{"n_layer": 11, "d_model": 128, "n_head": 2, "n_kv_head": 2, "head_dim": 64, "d_mlp": 512, "vocab_size": 8192, "activation": "quick_gelu", "norm": "layernorm", "norm_place": "pre", "norm_eps": 1e-05, "positions": "alibi", "qk_norm": false, "attn_scale": 0.125, "bias": "all", "tie_embeddings": true, "parallel_block": false, "init": "normal", "init_std_qkv": 0.0442, "init_std_o": 0.00944, "init_std_up": 0.0442, "init_std_down": 0.00944, "init_out_by_depth": true, "optimizer": "soap_variant", "lr": 0.00511, "beta1": 0.95, "beta2": 0.95, "weight_decay": 0.051, "lr_head": 0.0107, "grad_clip": 1.0, "warmup_steps": 200, "schedule": "cos", "final_lr_fraction": 0.03, "batch_tokens": 32768, "seq_len": 512, "doc_mask": true, "train_tokens": 160400000, "steps": 4896, "dataset": "wikipedia_en"}
Each number is 128 + 24 x the weight over its row's rms, rounded and kept within 0 to 255. Layers, rows and columns count from 0. Numbers have three digits each. The size before them is the row's rms in percent of the matrix's.

# layer 5 attention key, 128x128, rms 0.149, rows 55-105, columns 0-127
074:125136166126166116106157077143147131155126122146133103082170134140164083122116143138092107196141154128120183109125151113149142119115065108132106145111152133122103100176110141143139100112136163162110091111157109121141081097162066118115158151101134120143125112133119148114139144104170129129134152118121148128117106153131141154105116069123108149119141086129100111126117131144126111136127
073:112152166113159139138166149141126091135143117156150120084148150161161105125122084115145158119141136154132114140170132130116113102130128134143131148146078109120100140084149121135115163104108124126142138106162084068142104128144132144088127146126167095140139101143123111131167158164160118124139134126119107170079145175138146102144112136088109149172173125120114094134153129139138196129131
074:134129134132173104139168100123129159145087081105143104132083095132164114101120171125078139113128109176132112121121113115130131149128113181104151085149120134112150156122139113150126094111137141115161107149115141174146143119094149149173119107090142129130121130127099090153083122148111088161136103125157193143128160106128098091138115099119084159137146097116127118093126125131147123141141
086:092152124099123141116117095114121117159134156118143114111130110148120120143154137077128121093160088165118140138139133137124071118114098150147093103101150116104119132157112187105128155084151160156098116133127176111182092166121084119110148144098108142121149141118121127104149145077172171137116109127146138132119104111085117148145152139108144097135136088110120097138130139141166091154105
076:148158129141114124139159132107152080157144125123092090137136193115108110151197092143132163107108146135145100107160083095148128107153125123139105142130140136120141118149124142101142124129111154134149116129166138173119134114114147171156157131179115181159119142129096090147124115146119092107134094125113155147136159175085136090112116122126126078104111147146144144123118126130118147085163
081:163092149119141134136113152131116107124132134177139108141128108128119115127128108129148158126105123133122151127201087126173178135147109078145122144102134118127111104190127157154133143149118102129114158167161125168116094071125131125142121120138140142143116154114120109128159147098119129137134169127112117140109120171201163141124111111140147069128113183152153096120122142086112122116123
074:115133131131155141111116111101123124096090169098124174103134142165174151161134174163097113136120128142122133119109132121116132081157120158120091110154099128113114107111087129077176092096146146167163105117143096181140131136107129158136121126128155159130117091152157125132102086123154162128142136093130091120131089117088136148119138106120111113099144101119167142134095140147164145128088
077:138143127166140140134120145167083146120110140108115112117108122121150145153102176137149103114098148159081114151108148108158131158160133178127107088093108151129119107119140126124093163104165099100153106123119166125148141140113106151140150134108167106129153124121106113164124149112109128160147102127131133110146160116109097049185151151087124116128169115111111132163123141184135152138117
075:113101108081086140132130113101117135108193080119143127127102122101094182141142112129143100074135075111148131113127160144118150103116181113126142170152183126117166115147126132128100113120086095116093127152142130134091099156126140134149134082110085109087111107120137121139129093113096136112126113154092089121168129093136137126162163121088116154123113128127142121117117134135112122117114
115:125182133139166125108095125097153118132112118108117161141156093105134117121110140117111113120146141178163175140149149107134106160166088089148117107115162144126111114182095169120134127120112159170126120147114160111122115118142051116147124127160113137116127161107144164093090103114161158114140158101129133089151139144103106121151103078100128122132127090156124156118103140125147115154118
122:117145121128151127135143159161146108125103102134101098092118161107121101106190125119142118130056147166129123125103140138129124118151099129146088103152113138109154130113154085115134146146118108139163105092103133145138118097149109115145132149097181122134123182104177124139133136114142072095158138079116104102118131113154138140153111112110138096135132085122122154128132182098104174145155
129:110140081113103095116156154123149111140120129121083182124111109140131156142165158086151100130108142121126160155117127105166102168160124103132076129144125111113124157145149134078140111109113103140094101148131167103105124103149139119148120149112130131120139186083125175105136147115143121105137170122147118151121122118127144151120159131069136097164152112137118097157122189128105134117089
128:142132118160194095110138109139138146075113086127138121123180102121150110130156143156165104167123126153114131103144135119101140139148093154148126113134087145109147133113118119138153144092118126151122135137104124153118137077135104095179123147120108127123157136131139143145082129085125138107172165128112137156110137142129066130110085127136089084111093110101152138118157094108136155158168
131:085112149149135150095104094103106123131137162162119139102157120103112141129135153130185160126100135121141148113140122117150103145113104083128141149105124097120132135115133127097142145120128119146083087092115140162117118083103095164160136177137107155090109143154138159120128139116151189159154112099105137153123146134193085136080124139093138172118134112118112131128129123118141085090134
113:113111147117150108114130129092121180091115129129125160108127145101134145132071164135098108095162115109127133167107152124090116084113194136106157142142112158154153122082147127183188145155153127127139133133081128096100177146154101104116125143144129121097134099115153105138115125128087147120131134127125128132156170099126107082140158119130124109162121126156149122143152141126126135176147
129:105133138128127111098201130120142101136150126148086134105095121145132131114159152072115168098084094098152155075134137136127125122120115113131134146116093104126114119204128145131169125094087101110110125109129101107109159102084134190109151145114094164168130156126136087124131124111134126130155106157123164137151116111115116155149133112113132133160127150113109142167140116133092118112130
121:106150144111116142091110097133116106151110154137179122136123122113141126100142152121102140073154167125137149120106174129071122087152114109120146111109122133077163123138141153138162122114139114130095082096063126111178139146139119135121153152098113163106137147172111153130145119098181090131111098091146099141107104106156119118153156133111160138113123103132158122097137111114123133105161
116:101116142136124115116096121098122153139102125119169140100136092119147162160112120142122137138153088108125196104120115122139115137132126099152154096086130117108117165178134144134165131124122143169106157129111117132146051165151081113163159154120127105125103110131153136119141155097139160137125128081125174089109116121101105145167119164098122119118140106154132109100115107162144087133097
136:124100138111107094144124127135137118112129152128136131142106137095106103151142139157099119137105087092121164152111129122133140100134114121154146127196110124106138155116102105112114118165157132126172113154103141188099131100132174139153134109126105141137118148125169136170143112129132171126080114078143097088150128087176163129090112100148102145133161106163133122119150127081154146153168
120:123110086162113148174119128175090125130191083095131140122136130124100122138176136118121130119114106140122125135090109149122102153129151120132101143135138123132124130138111144105102083117122132119119174135124127128108078156155081183114138109153143121145129140135132128100148116130135139151095089120113077136134109126098159112171187129125115159100141155155166067152138131120097099153088
113:169085127124144124115147123112096138144153096091132161098161132134142128145123145142155122148160157129124101120084121116146120118102146114123134169154111167110137118087140112142143122137144140139073118103093116060106165137143148160052134136132134116144157135108109130114152129145119085088149133142121116155127130130133095097136141112107107103159152148185103058139142148156115095132120
127:109115112093154142140087113118109153138155141124172138125152135120116188110110144103154141125120108117115117168102143144101050136107126130134097136088159158094135144091136154121126156108144139156135133159135152077136163187134107096137132144131138116117093124150147106104150152105097168141123112153100118118155121110129103091170113147101130128140101087125171098147163123140115113171141
109:152141151140095150128110105084095132104119123121147116144157152140132115135064108168055152130134143097157146140115113115123137090100181089119141127147106123161140155100112125126162156198130147165138109071098120142134131129152101125113120132135140130127130152122147120128101139170156128123130096102167130097145116140112123080107135120131128123118156114200101117115109114141157102139144
135:141118122106105150141118148124135136086130114145141139176126105096144160129117185105175123131137149096142172155074118138154121156086137098093130117118105125084091166104137105128130103118141144127129116143109110150132139111140121144128138146131115100119091143101117130111151149147111168133081125057126099137151159084176142123158143145109147172110149077146125112163145128157093138129157
120:144140136088113116171095120143106112098136061097141115144139143144127129137111134100128158135095122170148136110098137139130138118103114145115127084123125138120134193095171094126126169152152159162148145086100164095120081111123095135124156140165169098109107136098105088111142160137116184136140124123162089109146147123098119143142117120115105122135116116137152117121144133129130162184161
110:138144148126110144120072149114149104107138131117128130110146112129130108090070146105115163160164152155152170103112137108179145148117120078100099113143121117146095150124152137095152148159113147147118104084122139109161091110134067161113152154139139132164098121100135141087099160139148172152125124145135123122119143150095127119129134127105137147137162133175067112139089128134159122144143
112:124143159125135131132150124140119105144151118134154119167180115113145112110086131132111137112124122148177132128112144112079119143118095113118108132081159120144120135116131139105086166103082142111117134161135150106145205114071089151094125137123077144132106160136123125103117162120160148145135114181171130168121135148106129117084117100119140151128107128160129147126162100127084116159162
113:121088144112161097113100148141111135119150123114123129100123139107101102093125142110148138104106103124135175107109123149105097119140128108184102084109132097122149152131147138126122171166091104139143153148060106112159119156125109164145125130124137139135128156157196128113133116078146155140124095153111134123103099074097099124137122160108170136142120123127161152127156102068115145143115
107:117149109143117076145135104106103166147098129141125144181087131129135141147191110139147077121106118132148103165114132101111149148132175150107106125122115121125137118111137114143103103099105116095132154153160129171100113127143145099177121117120078122049136111105103134154113132097113109127131166171140146152146137142158101121100112127118122130114084141076155137128166147114106128135116
122:128117138151123141167157116154088113121140130128118111112107139135139083131147111120114143148101121123108111126118101123165130105110120162112109140100104153095146127102148106119104151139179144092160127140124109170128143093137133187101138131094196115147069122127087127148166166148081112140094158125139138129081156072138110135112111134140132132140112150124072096154149141097104131131162
103:133137115108153117089114123082133121128089125165107119155116094132113129141148118139141092157133144097095131149160152123105142140127159139133141108152107151119121114092104122176123119098183098130110143149117103171121110076150195101154120115145106087131134096135103126150113123113123141134108180164101132098122128141124115143103114141160080086137120142062110134081111108131156134094108
117:132119150133106142119097108099121148133107098119137162185129084123123135117167142130150070134151117158107164104113149132142145186117120087122129128147155173113110136147109089160137087080146123138073161146114152122093083119110127127114115095142118085099144152113108151118155125120133154120125150144152103125159142146123108156152142078103123124158153118108095137126121156136147085153092
131:107110139128131129131114133119113139139142141096094158114114169129119157125102151084113160099142112097145072154142137124096086130112153125138186160073149119146143162105130158103120142130110131137152127118132119149116161166099154101136105125182121124086139078127134099146098120161140134151155125132099117135163115111131159122144187124124139173094096141142200119147129134122096104121137
129:115097122096090125154096146128149075112140121139095173088115118121147106169125107117147086104166185127119135127128183112123152104160103123147099143123165106150146151070117168084153151140099141119117131108125146115146100146131123105120101144117098120108148126142190133127140137112148177066119159163142109112133123127141137153105129127128178133121106124151127140110095120147138111131098
098:108101141115133118137135144073128140197123158111101143132154105117124147134083153110124147133102141120120153124108119116140063131114131104111144132085149154096124153149125165079143144119144156168144142171123124136146162135123120102093103169124124132074114165119151140128120137162138142118142131128117167121152103108105096120098117110068156103135134090172107138148130127127106070159155
095:147085128161124106116156149137126130148124155152110125088126108127154135160157127159148144150123182098113141099113153136100153156137127099118129129142078104118129135113158089128143127103079088107111129100122089135157146140126178123100116109099106104156165079171159158141119148158130104095139130177091089134100133130131155119111138138110157141144148139134132167114092083118090110093137
134:103132138102131176138174108114132098098122152157145147120111142142151154148161118100093143163092115084125141133099148099086118110079147103130076176097095143139128094139117167119142145096137128111150145121184123132115152101102161113155163171089153091150093126169129095110144149132095134099159125104106133113160128123100140114130143158107136116114129126119115114148106120153095118156115
131:130132130140171136164122119151156142126113111093137202107117093091152079141111136148120107146147129163145125142100139070116145141145143157161093127107083140140140094145150183112126116163127141110124124165116136125159124145130099150139147138079156144111111122118105138120120124142161122117101173067130154169112157136112138123125120111135149119089143109156138063127125143133121143178118
120:131176133132158096133109154154133104100158102106132156104095113102143074130121131139155113089155154137155103159128112116111150130137162147141156122165098116136142103097116124125120127174079111112152121166095103125141167175137156145152125082097096127156126108121153127142126125116133093133100157148118129180119146083127151126158085129153149167131099133091123111142168117129142177102112
133:103119096138134143104147129143192151068141154103167121105102085135152151123121142166150119116127139097102144140108110166127150128140124104127125159166106124162102107141113111184146097126103102113081145155138101080109145175138123124132131091140133144163109106143147165113154091085079095119106117150118099165134125123153160151176128161149132137160111132143125120135144114139129128100121
124:125106111131158151155105131132180157144138124088127120090136088126098115074118149135158076119140115145119103166121133120164156103144121136162120162108156128163120132163097160123113131124125117132137134134135164127133138148127083109118132139142134142141130142059147117134122133111126130126124167123161142182163086150165141157137112113161110109133082159129113112168166167117105096181159
143:113133130152146139142130105114139142123100117114157121126092053143162157112078136116092138152123095124114140081124127122121180158118123140127172118116109105166140136180150099145154140111112107124091118120100163101123130130081097102099139130125105104164168128126084133096104158121107162149185125131167148156137163120121093151128097098114104138142156113095131138135129128109116096159138
111:148089105134117130124160134179154182153138142120100085120110118169093126118173083140134097092166104102130106113139128153127158113159126134156136132122136094130135132139104110144098104104124103074143179148152128152131097123137130126164108113151132124092141112130136120141135097115130110127103099138122104128110094103149153142138172135157136108099096185125168163129132059116092142123126
111:143131137097130161082148122133114124093125129119162093141125136103131106132120102151083071095163127137124136152100122134092128104122134137180141097107153119134145146131094126144150152141107135108139159200087143113115127142161121105078140130118179108149133159149129135110180135124112108121116084116148135114099164071092107126144131130126105120152140099185109122132168121109098113140148
104:163131118133078098124157155101144112126111137137117147145086157136130126160176124097150125130150158099147138112122136126160178123087110090113130141152107112117114153163099122119178100114098154126122154106152127162147117131109154118179153131118089110145133089076132091131111118144122143097103160112158148105144092114125134125147125145106128167088122127127061128158100118163104097095123
109:140125130125165087087154155147157164108089091123099114128107123105138120118182136103175084119143138131142117090144126149163137154119094149146123111122141120112132126150122116178112100092109120099122174164153115134127111120114160131162102113151137102102109134105137124151128127091110104091146185134121143136111118116118129170164127129124130090130069144082112170127148106147107182125151
108:126132117119127129068126134151149131120115116137084131106109114103124097112164120153183115080146163147138096076149115146176168153145097140122148134142135106124120126120132115142133108146115115101061116107122165125117102108122147177156127115141116136130133156134116145128147118091154091166139141141121126194095157133181143152103152116133136155123099146139125148134139118126123167062097
120:158092131095153129126122109105121111118099091177155136123100131149115135114150135122164140156101098099088157101120156139150094158112127140164125101101108128081135132097188094162098126102166107134110101100125117134152125107104192134162137131117143105169124114136127109116115161111121126116115116095109122098109133130126116101172105173138128101142134114063125116085124115136149159118089
122:092128169133145114089155143101114138153147139177075157147144161128111116116123140107121165140109085112123169120167107109158078140129151099131143122133133133078112106162124145128105122118168123150152097147139114132061140084136123162137118144139128143102157155141095143155124112133111134159145143096093169107103133115098105109088157124114114105163161119126107124147100152119149128109079
125:146145080085097134106149134130168118140105151143114105173110124124117110145099101139110109102134162117105096146121128146103130152131125139097087116147155145162105127121111164132144139157129136088138146180129177085161132150175118131101120137107106140123118152136103114092152141120133106164096130170178148115095150138120115107117104142138140087105142080167108095098110133167080134110114
109:148087113140147129169146137148138174131138105131100110091114142142103108147098101127141137162148119106162154099102139143135133161114134095135096103094105113157133142086169111141135179149162144109172154119120142120163135123113112155123095136124183110109120114149154110073131148141105145128152096121119087096105143092113092113147150131128188120130143139168140129111103087128083157144106